Weights of a small GPT-style language model, trained from scratch on English Wikipedia.
Size: MLP 1024 squared ReLU, 23.1M parameters.
Architecture: RMSNorm before each block, no biases in attention or MLP, embeddings untied during training, normalized queries and keys, local attention windows, gated attention, value embeddings, hashed n-gram embeddings.
Training: a variant of Muon for these matrices, 299M tokens, 9134 steps.
Each number is 500 + 40 x the weight over its row's rms, rounded and kept within 0 to 999. Layers, rows and columns count from 0. Numbers have three digits each. The size before them is the row's rms in percent of the matrix's.

# up: layer 2 MLP up, 1024x256, rms 0.151, rows 332-356, columns 128-255
# down: layer 2 MLP down (transposed), 1024x256, rms 0.0694, rows 332-355, columns 128-255
up332 093:500482489505505494513494531574547439569540444483497527496434426406506497461515498514511549487499375558491502464518512594507489552517440532508528478531475466448592481506479506455568532467576502460501471523523539489469523497485515484489399462462477465496521499445562522463537471494481454526490472490556501524520519473480579518501492531448437483471565490601465555522502504436487481526458
down332 115:539559488533462542527477506505542525503474570479536490439472473495490494496443485521564542506484501470527533533551603545496549571536499498496454503488468530514466476489560463542521423513525431527491521460476594468444546454463537501486470496510513529526489488417521511485559534502555440517445459459493462474518469505549532520544471531462526426478522504545494530493485500480458565460501
up333 100:497488512543523434519466487518489445489538522515500538495548548479505488521525552476459502552561478466494487527497456427514478557554503543521499470502524534517538470552509532562485473483478474519447516502546448543511591496504465467496499541480488453501502491472520498528487509539547444508517472502537480593474515491563482475424512488449488507496472532569477564429475492572454488482493
down333 098:486510464519529413482518529576473455457519528527563527452587587492496426495462516489506516453499504541478469494463531510471459440440465520516529515535486493381548526510462480558457452537446482442514490578470450465544518445556464529510470500502528546506511496478464589505542555501483496535463539500500492498480488542442459482486519452553533497465502504541462523516598498493531526520497
up334 105:509568471535543427483508499473579422523479486485443520481526496454482544527464480417537457525488499466517500492522455583512514444475438483506548488444496542458496540498600465466503474503525541424587547470506476503480486518430485442453569596549530512423509535553592459506512455538469442525522458520502473621453473528546503537537493466432486438531565479501456478537542477487532537561460
down334 084:514460533445558527489453545519534445522435453486457460470475461492468525429595558496513420462498486493492538496466545534547474511502521534527592517478477519469518451483423474474418456563509566488555432535526461447460555626462441488539527491608446551503495506587518593517507547501539535496518567523511525514494550510524473506439507477502449440543510470514499460435518459488492528485499
up335 089:550475443535470513530426520417457583503479519536544527509501530529516420497501494473507570496504505567441493481453496513475431494531516446449419475455511532499471436510520461509431548479491509469505532518486485452508457516436513532429532525490485548524519506505444466533516470490501489514493545520507452545527435501612519512545511518496507489496505562554539496476440521443518455568569
down335 106:432584454516487491476510538605462458508527590547486442534480516511480516496512491502483533530470506520492485448496559442485531535449526521483467534516534438518450505432439490543459478478485486486485420517443523410527530496466495513525454505568427513574571540444499454466471453476513468520423473544453533469554592489479570507488518483558481489492495522540473496609546494536462552542480
up336 102:556549479540510458455558577456484563489473533473562466490461479432571404515498431535501511472480481553501456513455485459440452466508443496534507499486449456533478528522538499488528591532457484527532529551519480531548521542508529427475491488500416473444522521499519437492498504496502532572521495510514510492547409522496544500540504455498465472500577503509522485536525496527522603442562
down336 093:480500564526484576463448435526525500465457511448484501449456537531475433518440514513437556515473495502423475519551563466501486519504511495513499515444560493475578528485565539534465496460519488501425503416499573516455541541529573504434511499525555517441531503469482501546497500492520547479474534465503473480472522509474504489523416485530483595545555612495525494473533525495468554498514
up337 102:486514495499476529541527490490518468469461526469461466514525474503401495504549542513473525433578451585451525530477585539462455536454497493489506508559520447498562451484531469515473449565495463443535452480483538511515457469380531526609465459466485474473556496567493507597548490529514510537488486491492449535569507465437482443468515540514485484517488521497461382474494506500493611558479
down337 096:470499489486468521523520570553447526471398579487436517508483552553531497503431470507412400442545518490573520518534460511449522489511460535459436515494497426557475508462481557474552537499477479426507545481453453490475531487501554594510430489520593494567518524537447481463532464564512442501514500500454517546528529571459552433462508518504518498503556466585450496482489520573487474515493
up338 098:497466525494489434527397493502534437493528509423465557515369529451518543562481556519526481531515545542524550496479487470494555538510465470479520535549508613536496559531518516569470488542448447586578466470577457542477442491474474484486491516407611568484467492495508502496492456493453503479536507507474557560561477536445554464494513471418448517488527560451430512515416564481427561451512
down338 081:432570549494478475487519508495491461450515536576504495510460510493457521603513538528435542435485530518517541497490531558513473509542594482468475504517411545500545500516504507516550391527498513486527457439494502447502486552547461541515461528468499426593477538519487545453473468431483460467500460507453535532531463504515484461546554496527477561466525464550513526485476493494563470449475
up339 107:563536476441512505514458531524489439502584491482483524520545518581451464541464368532519511537457437390524494443474521428502515498476487469458533502455511466529527544482513528421558485473508513470505507479479485440512509528486556480499490472485428624493570473488483528544475442502467491492465436476503469554476520534506518571583517493491469468476525559467520546499463441573503439528505
down339 102:451489496489479534420522448557400494452446506447528510513535489535528465509508482456546504472555470492493477532419533502512410475547557425418484498553435517461499487377551504515520527506481505450516561521491565543521583546489509478576424504530558489551472568446521546547501605435511462488485527531473512496448496545573454451492487523463540496497509458515542507490503542472472485508527
up340 094:507501509540532457450478445461463486463506448517537550513565400507445435565504419504477477508444532519549509553508537527513538497511472472491475512456516525482543536494476547463473537512469526520492526461537486504513439469439502521587481451524493490515474471553440576541453551544449425489401516449459515518478432458562444472506526587511435428497525540543467499500505506485432475518542
down340 101:510519521493483532573433492513488469527541510469505513481527466507472470539524518481483470515505526475502449501543485503512594496469497484520596534502421491444432469510430536543478480486434518424445522520481535529450466528579518456509518466553616500535456470518439471475565542437481378475482513570452553480524467557551478515473550523529511420516536464487493455484496490422448551462491
up341 095:533501556467506484633506494493469472521467487530511511430621509469436484516520456521478461602554514428501494472539531461475440523489555521537575539523539508549486484515438554485485516461514442450548525537533492519509501456565601442503472474530486515501481479505486515438539550540517534531495513527478494477478448495485476520506496561433523518519448545516399509508434482550499418463516
down341 085:475548481504417431504492489505487499491447489512559448464489522447525474463516496399499489527529528446451550438458466495436484554578550478482413543446484536487509504466520527537529494516462497501548513558448545546489482462503508517521470537514533487517492535493542528589563459490525459500543544439531518491454548521521494499513491562471459446481523531486450451526551586538577448589495
up342 106:539437469450487511426533470496505479453478519498481499557560451503489530514540508540437483547503549512560468435518413521536450523466535464537487436512515432553546518514431473533461540533493543449479521506482472542538472550559518484466584512508479574517550441522497525475513473480509590450537471510443456528490404470454476559602536563523500554525478386514512583483513605494509523567480
down342 092:514569535571473488536523495499488533437484485440538475435472445489503478497473492518523490483538407540500491464504536503538495483492459438610484527502440441558549481569508479476487433495497529469479449510472490432515447432477506500486493489526476466491565469553478498481535453438547448533453434465455524435464493536491487502559539461487476427503495481539523515459530524485503516511519
up343 098:504461525433587538467539552453490496487477552490445493558472520399449515495542470571447567483505454589504551453559483531488487535469490499485529467443506548528489543529542502467527534432511497498452553465501442472563457451483569489504500484545624510459462507523475522590564502477455526510493495474496539508450528492531587474536490552599518467556482476543521548478474520562527572546512
down343 089:520489513489470562510442453501532525478500466528496461437536493469507516458480477450449475510482486538520555525504520528500487508516475476447527512483509384495524503435480562543486488504496617509440521531572586538427519479503508471492390528514430461546525538460511563528488460470532503483527494532457469565496527524458477520497514532461575473489461599523484441469453466531491491494518
up344 106:515501548448525487489461444498479525473547566415545539487432481485489501391518523476605510517511529490479516374495446501484525515490499459453532510553491487525426482508451501466499519490526510505500495512501444541502507596384526488480495437548537474483455487427578478538560514510545471554509510504527529557559465504480567418495497449500505530494422509487456515538491527455498507473513
down344 095:498479493463470429497490523486469512551527473533485532444524501420562453560496525455490504470539480500505535494551541511528514515528507520473475453573555523453608504433529497487564479521507578512494569509600492470534533470462531511442494508473512477512536460447382536571529539543504508522489604570468545463550529489458534525479534430511485458538520588489470419498535534434546501458526
up345 081:535544535494517546541564500512488452474496493468430540471521466538560476458517493473485590491511568607477533453535535530524509474513497522517533456473551505490553408588479475504442453487574579533537448531512554483546491499472480540433475505506519539490550538475447539480491523503565489535488439493501520474491575486468482479512461601410448530470467504498561494510531536513499469500546
down345 107:542476541516483475545488533536512500419492528545550509462550504520536475561439477475523422482466528509537442501557440487541477512509531467504524497468490471490545526499543582500472552483517452467493494439427479421460540533481547503549393522524555438463536505488546622539535521488500513534540483429474563433537473498596471429393453490509583555462528472516449515513544477509481533499492
up346 095:464460479481527512467440452548473466527498547435490504474535478482557486499557489511512489556505420491457465517554518477556531562525470592511479512562490479425486473420413501537397462560477488599505512537478440493428524511511523569517506524570477502515482518450464508516542512493525597536433453470474484499523507418497484557515480455555493520496497588558491519479512389492517562534519
down346 096:520441512465451486474528550523527525462544491525522466507540527508491452497521525510548526509492453465401484523454642500523493474470471498478503551494481558470466503482522570607463429449552432505523466540537459414495485457428580468551484496521551513511447495497483549478530581474531487547420493489452447511475548492478473574531467522462455525479447492508487515456514490471517545490466
up347 098:537496476452521485470439544513521546532502515400519472426531473599481489460413485499528451556532464539480459506543511447490540467515487468527459464501510451539423527556468457471539533447494518449544561538434469549535494489587503507491511532516475467594491502471498548520489459590509511526455573507538541522542508526498545440478488495468480513394520465503463563469476584459522516414486
down347 094:530452507446449526526470548513461506565501488473465504452497511485516437524441466508453472448551564504567445488471517566491559466462464522548512509502564526459505448501453535445545508441534537460501453533436518435514437512530444521503473515498476524558527558494461560408595441480539504470473517533507554495500495469444538579567482525474547541448466495459525463437508517447465485510507
up348 111:502457468493549501565537507489482481445460481434447470486511460547470556479522491507572509483503477470486513495510489556561512459563463502513535476524476503516546549485470541466521519488582457513446497530496406538527489489517489475576527532405495483433447528538497581498456541531460503512417535510533485455514480475434545466472562513433483550486369547498488522531447455442518488543429
down348 114:483498546496480464504575580520523462526407487588528518575483478562455573525467484544527499545501467497458457583526555536503550500618576534496502539420515491556551495432505547564456484487511478435423514472521490510538494409501496506506494520500500489480526486515470520451466504538446460529474525516531529420507484538506403485504482483464454507505478452518404454535497554449433487474449
up349 116:523490525472500530466542499497495477465425536462464488538507521374499482406509487546500364472460469610432555535480523458542480471610470443517512519448485472503463490461506538514516515545468470519482493508496494588448504471443452519425489483508439472496473528440523463479546475534581530475456476458546518575528536523506452439515568513569568530500501444524577478485553572487500431479510
down349 113:553485533471485537498442503529530437531489535512585471511510475485495474428617440533523469490541496546457443529478466502512455569508531508540484497522479434496479461506524511473431519517534518501503469522479464495516516470430472550478500530491535435503540521522533516484554499436557535517459520516436540481458539527451493457477496538524496490541481513508553465475478493513553499498579
up350 097:469473436519532498459491461538513526547561505484536567526532489488479512435501482512523502530479531494498510542499541558550598497539507437528481474551589537520417420526526511446524484498486508577551526493488512501499535468556505521447527496431541482536512535501460536443505561437457531471510444571495471490511445461495504520491543533510428523503550547478501492548461532494432495464501
down350 147:438447469497432520524514527541539506530477549505521523495458452523510555511432524489491417486454492486492512514453506509512508550472503495464447498440464530543507503512458518483539560570510431490545447512464501495587489432572496502501535478520512494532473469550433430544559482454534501503594578414553508511486523534519512488434470498467423498478481502456482449603499485468499501503477
up351 098:510474517507542489519539488527541548538562480517496429482463502489503529497470553442471516483564475433483548462594503458448490528534505544561497471457505474541456452538479517537464499496516548553477484509504482527517461519479538519422441409522491501552466549479511450528491500541500482482459465452515555515537439567496519555494534474521519486535591433555490441505507508535459520515424
down351 093:435484515547466422538544527487534492494499502507533471460497506570507487479527439529502524507500461465488495515480453464524447470491502504508553435546483469537478523492518464487467510486519453491434509580490470540551465536466417491419459511482521476457513560467518487477495509414512429539475475482534524534550544531511510515509474553505451524424440429521437637585465481479513532474525
up352 099:475517538468452624455555505520548494551500482562498506444554519507508521489493499551403456518559516476509491480539605564404509522530528436496498555511559534476531473488536544613522496520478540559455500525550435528514541487481526423498459549532417576507453534523463406555565548483425526457555438432488478502516556455497417471485555514478428474457503543485507519535444466541489530477393
down352 097:416531490524511527462471452474496446500504494525499483421476571447406514444534510522492480473553478553509579557525458461494566466500615562487495531525507503481493474538544502479489519554476508520475483497492438474460421553398506493518425523498517556437488439606547463551592535508536448505512508464518487504516498424429586434522484515510575529485477455487561458588498457450432448508524
up353 100:476491486519491457488524507465463489434482537403488489517453501466501533530513539486539493491460552436520445518516449457496476554542474484567425516477466507509427481525486505496534528554544474455518448518535530576431500476504504482514522466515495554472579465509502486555468451516494473496476461427596616489572497499420489458512545504435528533508485565461461463471554490504513462534539
down353 125:519447515480499435470488470468458502500492550470485509477546557523529543540466512492476454509501527534474457506574500463513457578612519459419527528512519548519509491563487525432519503515510485498491481509535448514436471459519453510498517543455524483506510457487520468495500544541455439499569491515496497556595469461497492500519487539516539459537515462519552460405459454492469566504548
up354 103:514480507469446533489450456509448493466426500421497478423469485511504544536494567523478436521454501432553570450507502478541507543496417401470508495479536479577469513437548475516474498555495510473507507500471469485483560499487495516526462474474486547498450473448532471616498543493427531594438554523522495521531450524498460490473521456565487548495536518616528575522425524527560484567553
down354 098:463495475547531537442567521496554556516478492533516552496499526529541504551501548478443566537516445556513510484470569546528534475458511492424483468532565522537470538465519573474511504429577531468539565529446525420478498579563508490488536509499474452508431436461495499451480483476532529564507508519538466546487478461543553516484582528487525438538519531459507503498429476481562492523528
up355 093:549510510491501508469484595565488515454515568529532498455465556488464530505519496486536537535449534544512496502490526478464497426517555480540513474564511481448451482470481525467497534546556568486470516505496531518468577560490416561520460485426485534516484580579475501487507464529422482483467500454475485474555487449455511487484503512521547493504472516466495570444472520481538517533538
down355 103:488461474478431498524484488460500486556481453497467479501447491528465538518517506493472450520493488495494509526472530561523503563513504445458480445517424522512443527501538475561491466538515456524501508524577461542575463561506460572418492449542425500524534515477489506524461537470526495525480444555515506497496536607577545483532566479523452504443521501539509516439513535405506558477412
up356 095:534589502528474496437490499590488434458472501518548476560509462431574513453569527499439564425465561489509508487539522551562479464487464446508480514541494442504548450476514504525512437602530552512520491473516445530495526530527482511505521531503457482541519483543484535485562437535488453482515470482447461470601499529498508558536506539531546479506521476574407479504539479480552449475501